Weights of a small transformer language model.
Size: 9 layers, width 64, 1 head of 64, MLP 512 tanh GELU, vocabulary 1024, 0.878M parameters.
Architecture: LayerNorm before each block, learned positions, biases, tied embeddings.
Training: 132M tokens, 2021 steps.
Each number is 128 + 24 x the weight over its row's rms, rounded and kept within 0 to 255. Layers, rows and columns count from 0. Numbers have three digits each. The size before them is the row's rms in percent of the matrix's.

# layer 2 attention value, 64x64, rms 0.355, rows 41-63, columns 0-63
087:144122078082146132111141123135114137148134122118157129153135125136128098141141130138162110113098125100107068129145147104152082126142124137106123183135146093160192142092174124121119123112160146
076:140124102152089138122106154150120082073121132124165139158117145127130126128186135129152110144089143138164131100123154150145156122084135127167115138145104093111156149176122127156125127147153086
100:152143166190102146128128143128137130127179089114146135152150113129138107150115134115142097114136134122116102147116154115174141118092115127158185139077164122146132079138136108120158100155143151
100:169139079120112150164136109137128110117111142130163157080147175134120103143125123150164087142109135134108103112151153118141104118146135130158168163129159120054152098111151139139115134117132150
098:179159084163055127171096116125105121088140120114149144094138126166111109125134111119142121143123121143144120154129120120139082138144135100125157125119128109086180110171129147136111124138135104
102:139118116119067105165130147136133141158073127163127081085123162091121105160149141125145142122134118120100153105148130151077110141128118149090121141151124110092161151143141155124117095150112107
112:103164105163139129084118111137122177120152139139142120128127149125133160141086134122129131126117113153136142161120142183102121169082076113103126127125104080136124116165117126108150156088124083
097:097100160132128117094182115183112082142192105132115142148123130092128101137073121138129101116144152113123125122116133148131112128110147165157107127133143127150138107134147123126111109082156173
107:114120078151148178143150133126100139126108141111127126137087118128200115102140150089114132111154091146107111158109076184121124116134111147111135151118161115116142110117125145122111152086121098
116:106095119087147136138128102161131111116106142136135130116140070128112117112144164122118110118160107110145107127135106117135129117164147123132084144142167081143164117051159134138107123113141181
092:075135132128183116126113115108099167181131140111119141100113114127103147125131101121114155123142099117060108137147133137134115116103111158136136178121162127150097119114122102107164123081095131
096:176090123120118153126125149127107113084095148111109112122124132133125102111123117113176117117110137114089133128181114157137140075147176142114110156109111150151152129085143157111120090138177141
089:086163122124178136127132125111118104114173121105178162125115143112138135132105111117119111111129116136151095120105138152186107123135122127108193158105111158131120103140080095139139150085134110
089:115129115166157136124143103134100148115102153117099127102131130140126076172088123131192102133123092111070125118165091167114124126110128127114157164140143133128142161090140132144118131093144149
105:145142100129125082129097199131149123081123135104146118141131130150144141091127145142131124090133135115145156137130162144154085148169160114061140136116079117117146137120147137114134116153147098
086:124122141135134117167075118153106175142096169104119097087127148157113167120124113153130093130140114132128135085151116162141128131175184155109114103151078147135119154114143127146126130143103123
102:123127140165096131158116134103162093146103123160150129135093188114173115139130124175123103111127132157119114119121121174146103106112126125153127130157159129047111145099129141154129134104136121
107:144102113121146128142143150084128104118070140103111124126099145144158141112150100144122138105158104153093122123152092125150109113190155150094153121096157144103103140074134109101107093129121139
115:130123153096170106143105178115122134168129116134122157135125099135129130094132140167096150097171129131131108145126139120130059141175094112099110126094167131131124114163143114115162133168110144
088:145090114086166133097121148149119103140107139139113121152139147139129133134145120149141148145112153147173113121111143090098161131217114110144131119109135106132150100159125135125119159182105160
095:127086142123136109132097131149096108132125180147138125084150150097073168139141115169111113146170094135149091135136113142132117136128106116164149121091142119143131082119133116146169112119133174
071:143137154128123083095092141117117133163108128151135100127146156119110162134095092158109179114147117111125192130143114142100120116134110116135128120136066164154106146153117140106140095151144088
100:107147112103128131173119119130121126167097135125147141051113138125118102169150137054143129153106126126147128118142117122139115100135113094173159174133121115102127111146116128130121136114113073
# layer 2 attention output (transposed), 64x64, rms 0.328, rows 41-63, columns 0-63
083:124124142140130149138104108121134121135150108140126146107130119147147149135121113137108134161184086174110203157146117164121116135131104080136140095145129167120066151118095138120144110094136103
079:123118138131158149084147142145100136122110145146145095121140175128139110139130147147119140091128121115117124139137112131132131161160155134109097144048164099163109121113092088134126119115129199
113:100086090098150121105129136090137117114105130098111147090132128106120109100147115128139087143107156108127148154108082113070119107121191131115091107148118119129120167115119173154138142105131134
105:075130160138168131138147150156096157114136115146142150163126150110154153096125122120120151115151129107091168131139130160088143126121141078110098097093084135148102129129116157134166114081126137
106:095082154101191124143169116159116141135146123148147162116123173092130123113101134119116104130163166102095144103113133143129129125110137118116095128086083130143083121134088107141145142116134156
112:108129137129122139139129091191061112124161143158146152191109105143148111136108097119115126114119154131137125113110133139170151177172084134120100141113125146137115135153125094107138118100122126
106:169108145107142131136126136129119108150119131087127132110115142127118103139175134108160143116124149132129146111125133047175125146152165146137125119122158144150103107088104109178095081137131167
097:101191107136139111087097151091159096122120178131108144109138136168132135106146110132133137124116141170099144148140109110107101135171121111090164148156148111130127177121123157123117130137154092
102:132134191149097100110087131131139136170155133115131088109149109092110116129149099131123124144099132130113159133111163111118124117143143093150125094130099154079128118153117113146095100175097170
122:115164114175122136137130110103145102159140117147128108107117118134151128116113124152135166122138082156118190113142136165103091104126111104152164136123120124096096141144074105104132157147122072
098:148108121147095151142090132116166112152159089132120112129126094169150170142139120124149128155125138142165158102118130112109167116137140107140139100162092138095146159087142185163145099149127119
093:097156117140112124112099144134141156158109149177119128132104125132120135136125084162066106131183118136146140164129180183120133135141117114110080142117155107113110119143128124141164145088120143
089:157096144135147098116130139106148160144132138117132107077134130117108160110174113128160148164120161151094122155152091121096142106097120099103136078118130102114143138079132130142113111129120189
096:094137162092124140135094131112117106146155120121094158141110107154122170124150084160115135118147140158141188144147157137137141120157149085114083074133108123103120122148142136134137091112101097
108:162107114115150137127139094144128152169125150129160138095099153125119131118120138134084133178146140119128123139127119157178125174089099154139101139110164139115102130143098095128107172080128169
094:122111126123113153151160103144154129140163115158140115174094121131153172142134134131112157136117132123173131098139154102187135146112057129133112143110144105102179109155123138109135117132087146
107:095138128145139109096101128153086145080138158122107124142139112103124141126135124145096149141082114105088122149154137121095162158137151100129104117089112152171158141147112125107115109118061158
105:105139133160080109130101128137155187123141136143131116144120087123112154110121105130073140157125121089122131140108156170109133132087101096134112143138121157093163127186167150132129157138116136
109:162124110153120124126124099147135138145126106104145121083119118126131117120073144127138096173101140132124113138118100140119143134080112166157135143192096174110117133108128173098098174124133098
089:136184173144121108161189145141118156121088088124165124130142132096138121104113172111173137108123113128105121149137139161127107144100122137134131159136133165134108089114149152126118141134164085
092:126154129189113173141160123126162148112130139140148120138108106142180150118150154119159163123088139107113177102123127135120139107126134100119104169120140132128132117058115165127131151161114105
068:184150116131102134137132078140126117086100141118138126147113104140138127151124116099083101137137135128139083115133123103167147127106076146119115174132184126152127102081160113129103110107103123
100:128090152143140153139175130177094106119158089151187115154144123120124128150125107135155142107152128151108124106136084154110159115129124082101121099091107118145113159104123115136145089134100151
# layer 2 MLP up, 512x64, rms 0.269, rows 0-26, columns 0-63
076:140119159131092124099122083149129133145120091143148113111157158104156152104116106092154132133107112103126148119146124195101166163124109135157090109096146143185120149098117115125136148100111135
101:096161093108138158129168141098095120138131112155096116174122115092122155107148145154091154083140111119111146136156135125147154141120164128107061139138110149140115135132082149161140145119105111
054:130118147129125157096140117171110127094114091111144105121117122110134101150142109185144128097080144158192156126136078140132130140141156148089153130115100107129137151174137120118109141099121096
111:123124166110091157150110128135115127121142117143108088163127101084113159164149091115132148136125106135153113127165089141130132082121075110141165125103092168159166168109128145128120116139149138
078:139136154139177111101148108122132130107116118165119148100122124111114155113142137133163180174095110154133200162157109118105107147145160096147136115130117134127079167132131142128144134095100132
085:159115107149083128128129114149110170173156130128121155161126082128128123112136081142109126124191111165134153111132140122141108164121100122131126153134132135099106124162142075164127132100168155
098:131170127123134138141145116134138109106140109153114111153128116103167106165153110119088112116126111119097154077096079166110171142099121114115097148117183151166133123127099164133115132161155127
096:182112132131116108133076122144124098133136165105111120152120163141107123093134114112081116096146136135110100100140151119119137147129132160106138091117098133119099089139126077177125091104174138
093:143131100147136107105101120149123159155139109144159136138162117157134173109123100119124138119179099095166140140102125125136113142160191139091092142142131085127132138126159139116117128122141060
105:134122119105146117150106156120122089153091119131117124130156120092159111094178133168147129128126126099092113107151169097108115149108110114163174135126101086087168087112130117161123116135122152
083:087107154142156127113141145161126118068118126112131165156121166139131163098118108100181135122114125112092132139179111123100107145149120079107155092118102100159128145138140163113116108121118148
104:155102111125090166147114122155147104134155076112140155154150134107137111130150169092108101135170086077136093121151110121103168135157139141097146115137154169116140111107130125124125130104156106
104:092109141135150136124128116147172112149157125188132067129168121132156139152114120143148110136135145119180102111127144107118101150118148130124110103080126139140111110119172131112107158073112098
098:187089120137110156127137096161127106125157124135146136160176101192174119128107136132172153143157111139152134102098099128135161157145135130097143145094140150114128121129112124140102129123122171
114:127130150131105175145137116137148173137141084170089113153147102097126140112157135089155145152127183121096132130122126143101109140160126111083099157171115130162131111102157144104151158127121131
094:114093126144110119133148132118182134107146125184113123137102120129125176165124127141146083130154121125155185113128144184122117170108118117130116122152096146106099095115168105160153134130109148
097:118126104135144146142130131143097168127105137130106126130103123136164129152122127154104094106133141139136124138098173158137185109140124156167165146124091162144166122101110091149106185091162109
112:110120123141141128139135113190136137163110124118121164145084134167122131123066155113104161158158117127132107140151158104135100132127093126115176129126101149125116151180133133134169166097127100
085:128137114073111128076131131142131133141132092075106143129148152106115123154119105142112135110116080143124162169116112081146171103144116134128130140127135098080130074122119145135152172155128116
092:135126100159066107146110116145149139140119130156120086137141169164151121163155124133087112115199115133154123102152120140112121156134146162111126131144170134111103132112105154153165126146167133
098:122112134115097121123156147147156121153106130154126148052142087104137128152161141121133127106149153088126136119080138141121132130062125105121080142171145166121127147116119105129115150127122170
097:133108149172103182113086127145148123158128112159132113083144091146122124118122137142133120100133096152096142162149105119174159132149115162144087142110120129136141116103102108071082139129138137
082:085133195131139093106114170133152129145108147115116117070153157122106114135107113143123087097173126135148129117098141148106164154132144128113145166166086106119132108133138126127165128143132097
100:136136153141123124161081120129069141134120164131164097101099114182172144142123136157114121090068102123122188106116114148113165121130130131108143112119162135133112100129141122116102127145144126
114:162106136150110146106115115156162112144121129134117125117112157143141123055142123095094131150145133100128110108167078163111099159122085121111142170129104142126095140103099161120145100131154095
086:115157092154138127114141144149084135125115148098120159170114141158102121112109121132147229108093124130088151130124147112148109127150125155151174102139146146119142163116127121127143100118124130
106:189109140098135145146177121117138125151145089147111157128113155123136135159113143114144131074174122168099106109113150074117162133129116142104155125101105140169166145115105116142118126147117119
# layer 2 MLP down (transposed), 512x64, rms 0.245, rows 0-26, columns 0-63
077:143088135127122105119166103133176109136121166141186142108125157133114142152099157165130124130121157133118143125170113194141151101091123116121113136145165126156152139129127162142089122154162131
098:129147166137103111068111138146127172108165134098132096120132146154084161110108132129105152116092133123145126144107118102178117120115137164102122113130111143117067139130087118102161094137139106
061:159157135100133104132122104131126134116086116079135112114135114062112105152134155129095124136126120122136118106112118114144112132108123123154109142129101184146127091180090109147126053107137136
098:098130154179115083150101124084149098123157150152106146126131123138120146109086135143093115124187119145119109143096139135155146114115099124192118174121149122112150108125117132130123094101155136
079:138111166103178132115099117121144138138115126135109130117149131109110151136138117149114126172138097153113186164149138178102149123126175099143121086131090129110075125090129091116121155130122099
089:110123096106106126090088144086092118140101136134092099138177148126121094148124131093157156139101131089110107141174139145128152137189119095163112117136142139137134097129103117124137100153102140
097:084120167154104090143129102122117142128131158116141176167113146140135152126146138098093137101105118089153130123135147123138091152115088104142176109106111126104088130093113124166133139148139076
102:120139139124119119145142116109137117156140090149134145137161123142128097135143143122170105140149105152162176140126111147112085126127127117176168187154122124080079144119112114104130138184104101
097:138150162157134144138112157125115145086143135155147098129136092085118137107125138138136154111140124116117177146132170142145095151131154132160095155150160159141183183120166144094107117134120145
093:124137143107146148148146122109111131126129139135121083143129107118131136130128154161107134150172112100149150161122144205120145147127100125103121103098130094108122140084108069126166177123089112
080:118117099133156116105112123105078101107110123128157111144131144108139113158156108130142142141084134142069169145109131151089151152134173092159116136087146116145135153114123124152126104130123194
098:150148087137143122158124135154156129109127136183160108116108083122128126162153175137129120154101134131138162138134154159115129164068124152124127139114086106135128156118121138140131064104150098
112:169130138145148132125113135145135120139140149098114155141116096172080176100138147128138131158126103094096139083149114113158121126138136144112115161141172173146131110158177134140137088116144084
090:180138113123112122104175130132141216117116127147115142107095135127111147110129126136154122164120139123135103145113090125126146132116131161100139125116123152145162108103124145096182190133109116
112:089162151138117141135134149140150133068149126067133104105064141153149142147134110161126148133104105151133113107109145108150146095126128150105159138106109171124116105136081111107136127146105158
093:106158090097170133115120118134133115155118144144107100100110109147096148101131100139148131130130153109100075124149142112161128111136112131117125118110106155101161182172089109106133085120144078
112:128134071109132150128111093118114160127116127104164128133095149142110143104144102106093119148087137114132104150134115140098072162133091111119151084097156106110099165119107129114116130182109131
116:138118132083127099075095159108098101121109174088120128137164119128133116119159117137118158114108124138082145118118106119137132125139123091120157130143159104116152098076126075124138156159106164
082:100110129106145114102132128124106118127095126110122099105103113103042117142072113151107106128121112127130153185105131138137163118103078141173118127135131114140136124083149115151130123160118146
092:129119128173138163131132093114160130124150135126130112092105153136132125118185151116157172124130165179140145158165119167148122142130118157144162151160119147145149135075132095158149157138145120
105:135163114131104120130068117138086133100108155155119126111122119138146123149121102129180070144126121142133093093109095150115091085150109136110125108127099094104152150121166119102141157143161113
108:139155102091159089120136122173089137130125124113159111140108161107159084158125157131125131133127094118091115107085116112088131153133150132123150146147162091109100109099133141116147072126112162
087:120140132088135115130163086136146110146137113075129109088152122159148141106127092146162150162109074109119138161158138135118176180155117142116152116121101133118135173127137110171134106129134126
104:142058152105154125151125118120171101102140111136135098159158111122087120155089136103147132139093139078152137138123164145150130147155133173137130102150140121116151113090115114123123173147111153
105:109142076113160130153183114130169099140149106109160086138154106108095110132149111104138101112133105177114132168118122140122122171139114107159131131132129136120107140100074135143103137140135082
070:133169174150072139132132142139118119141098099161128124147159090114122141164148115155122102085150110148119124100133114194126125149144123109113138143135172179115133116114151085155127157123135135
106:097125121171172123138124119149141110175129103152090129166101139144148162137153053150122154117134139093154137130129096128085119098141113168138094148098105144140141132097122151114132151117144128